From a checkpoint of a small transformer trained on Wikipedia.
Architecture: LayerNorm before each block, rotary positions, no biases in attention or MLP, tied embeddings, normalized queries and keys, value embeddings, short convolutions.
Training: a variant of Adam for these matrices, 574M tokens.
Each number is 128 + 24 x the weight over its row's rms, rounded and kept within 0 to 255. Layers, rows and columns count from 0. The size above them is the row's rms in percent of the matrix's.

# layer 5 attention output (transposed), 256x256, rms 0.101, rows 188-191,252-255, columns 0-127
size [111 107  98 111  89  92 100  99]
[[155 126 109 149 105 136 147 126 156 126 109 160 115 121 131 148 130 155 100 125 143 122 132 111 108 141  86  85 153 140 134 118 129 133 124 116 160 137 105 149 146 103 170 109 149  98 146  53 134 172 134 116  85 129  67 186 147 144  99 121  97 105 154 104 123 179 164 141 125 123 156  96 121 141 121  94 103 133 129 138 140 114 120  99 134 111 133 131 128 100 131 142 133 104 144 158 114 128 154 136 112 147 129 147  90 135 132 129 146 150 104 170  88 110 123 134 137 157 102 107 214 126 156 139 129  85 149 112]
 [154 142 133 122 140 151 155  82 120  90 124 129  89 136 113 120 169 118 132 124 119 102 106  99 152 134 132 132 107 108 135 156 123 157 133 149 183  78 151 133 143 112  95  77 179 147 129 138 123 121 106 175 105 135 123 124 132 120 103 185 170 117 114 139 112 131  88 100 127 139  95 149 135 111 129 134 133 113 122 145 127 126 156 133 119 118 124 144 100 130 117 114 118 107  94 111 102 111 128 142 117 127 110 166 126 158 119 133 136  93  95 150 115 134 132 157 102 173 156 112 151 153 143 129 126 112 171 122]
 [112 115 155 163 104 119 127 148 156 143 133 180 141 128 134 116 135 140 137 114 144 137 117 133 107 116 102 135 125 140 126 115 153 100 149  92 149 159 159 112  95 154 118 176  87 142 119 131 174 138 119 154 141 111 129 111 113 120 160 108 121 148 121 119 108 143 154 157 118 140 156 122 105 126 117  67 110 130 160  95 135 149  84 101 133 133  98 125 138 121 135 141 148 106 127  97 166 129 153 132 110 128 117 107 137 112 130 143 155 137 157 157 133 106  70 108 146  97 117 160 163 133 140 168 137 125 173 127]
 [112 141 101 147 165  85 163 124 127  98 103 149 110 122 134 156 131 123 125 136 127 126 112 155 114 155 152 135 107 154 119 144 104 116 123 101 199 103 137 116 104 128 124 153 131  69 125 133 129 125 113 121 162 115 121 108  71 110 180 155 124 142 138 142 137 140 147 161 123 114 106 144 153 135  97 127 100 104 117 146 151 121 156 119 131 146 161 121 141 176 171 130 135  96 106  98 129 115 123 102 133 198 118 115 182 129 137  89 105 149 119 133 130 115  96 132 159  94 103 171 161 124 140 167  93  89 133 135]
 [142  99 154 158 128  85  97 130 139  97 144  92 142 145 179 122 134 113 108 133 130 142  83 120 153 123 139 130 114 155  87 114 136 124 135 161 150 101 161 107 127 135 130 145 174  83 153  21 122 128 153 126 149 104 117 104  91 116 148 138 148 145 133 115 139 101 140 114 110 116 133 162 158 108  93 116 112 150 139 125 100 101 104 160  95 125 118 154 126 167 117 165  90 116 143 124 105 115 122 134 119 133 130 124  84 169  96  96 131 140 122 135 132 133 125 153 112 108 136 105 129 131 135 131 107 136 186 173]
 [ 86 140 131 140  97 124 104 111 128 112 126 102  98 115 138 137 138 124 123 144 116 133  85 127 153 146 174 162  87 162 141 125 120 152 119 134 148 121 187 144 154 145  86 108 143 135 101 210 102 107  90 113 167 111 109 139 109  97 111 145 131  90 108 133 108 126 103 128 100 104 148 162 117  86 119 119 131 109 104 162 114 159 190 129 153 143 145 116 111 126 110 100  93 135 119 130 151 148 134 155 116 118  82 100 139  97 128 119 129 154  88 164 163 120 134 130 130 159 136 143 150 131 167 122 116 105 162 137]
 [186 113 122 134  78 157 152 121 126 147 162  97 108  91 105 138 148 116 147 116 129  92 141 170 120 146  53 112  95 118  86 136 140 120 158 140  93 157 153 107 122 152 120 147 114 186 175 143 142  94 140 143  43 133 127 132 187 142 115 121 105 108 108 164 112 148 132 112 150 142 144 139 125 131 143  96 160  97 131 120 156  88 142 124 186  82 117 144 134 103 138 125 145 119 139 147 196 153 118 145  81 119 115 126 147 119 145 174 143 121 113 117 117 134  82  99 122 150 158 145 161 107 120 120 137 125 106 127]
 [156 123 117 130 106  96 164 143 114 137 159 109 112  98  82 149 145 161 148 111 126 131 116 142 116 136  90 125 130 121 111 146 167  97 142 159  92  96 118 105 150 145 172 141 160 133 158 114 126  72  97 140  73 139 118 131 142  89 139 155 135  87 119 141 143 152 156  69 104 113 114 102 115 119 117 203 159 107 142 156 127 143  89 137 144 106 159 144 102 125 177 133 100 156 115 163 154 121  94 129  96  86 117 111 135 129 134 167 145 102 106 168 122 139 113 114 154 155 145 109 146 116 102 120 137 139 106 128]]
# layer 5 attention value, 128x256, rms 0.101, rows 125-127, columns 0-127
size [ 93 106 109]
[[ 90 132 107 137 143  73 166 126 122 123 155 102 103 114 162 139 121 150 112 132 101 109 119 130 140 103 149 134 113 130 130 132 141 118 158 190 114 118 124 144 126 126 111 106 163 120 132 160 121  96 146 164  88 136 118 120 151  56  94 133 157  85 162 145 155 133  89  76 119 137 145 103 127 104  80 129 102  94 142 177 152 161 130 143 156 131  87 110 152 141 112 154 147 143 153 144 125 166 100 115  94  94 107 158 126 159  91 105 150  88 115 131 121 160 133 149 129 145 129  87 101 108 147 171 160 153  84 163]
 [ 92 151  96 125 128  90  91 116 131  93  83 162  85 118  96 123 142 137 100 144 141 102 162 112  97 137 145 141 146 112 144 127 136 145 105  83 167  61 115 141 138 185 127 125 135 106 140 138 143 153 107 123 124 107 117 131 141 136 119 131 121 129 135  84 101 116 116 124 116 147 111 120 133 136 161 113 119 144 148 104 109 114 129 131 110 139 137 152  62 117 136 172 136  89 122 162  94  86 130 153 126 126 106 102 123  69 118 102 107 101 121 127 150 149 172 118 106 136  87 117 132 106 132 118 100 133 151 144]
 [101 150  93 137 113 127 149  75 125 142 129 117 161 126 108 129 144 133 144 157  71 120 126 164 104 124 125 160 140 129 135  70 150  91 141 135 155 105 116 132 103 129  99 118 136 133 142 120 149 152 184 129 145 102 124 108 148 128 151 119 155 137  70 127 160 127 122 106 139 136 118 102 122 120 125 128 160 130 159 136 127  87 128 136 166 131 147 114 140 142 107 165 110 153 193 177 113 108 101 139 135 121 157  90 131 129  89 108 140 126  59 119 103 154 150 144  99 114 132 131 123  95 118 132  97 120 136 151]]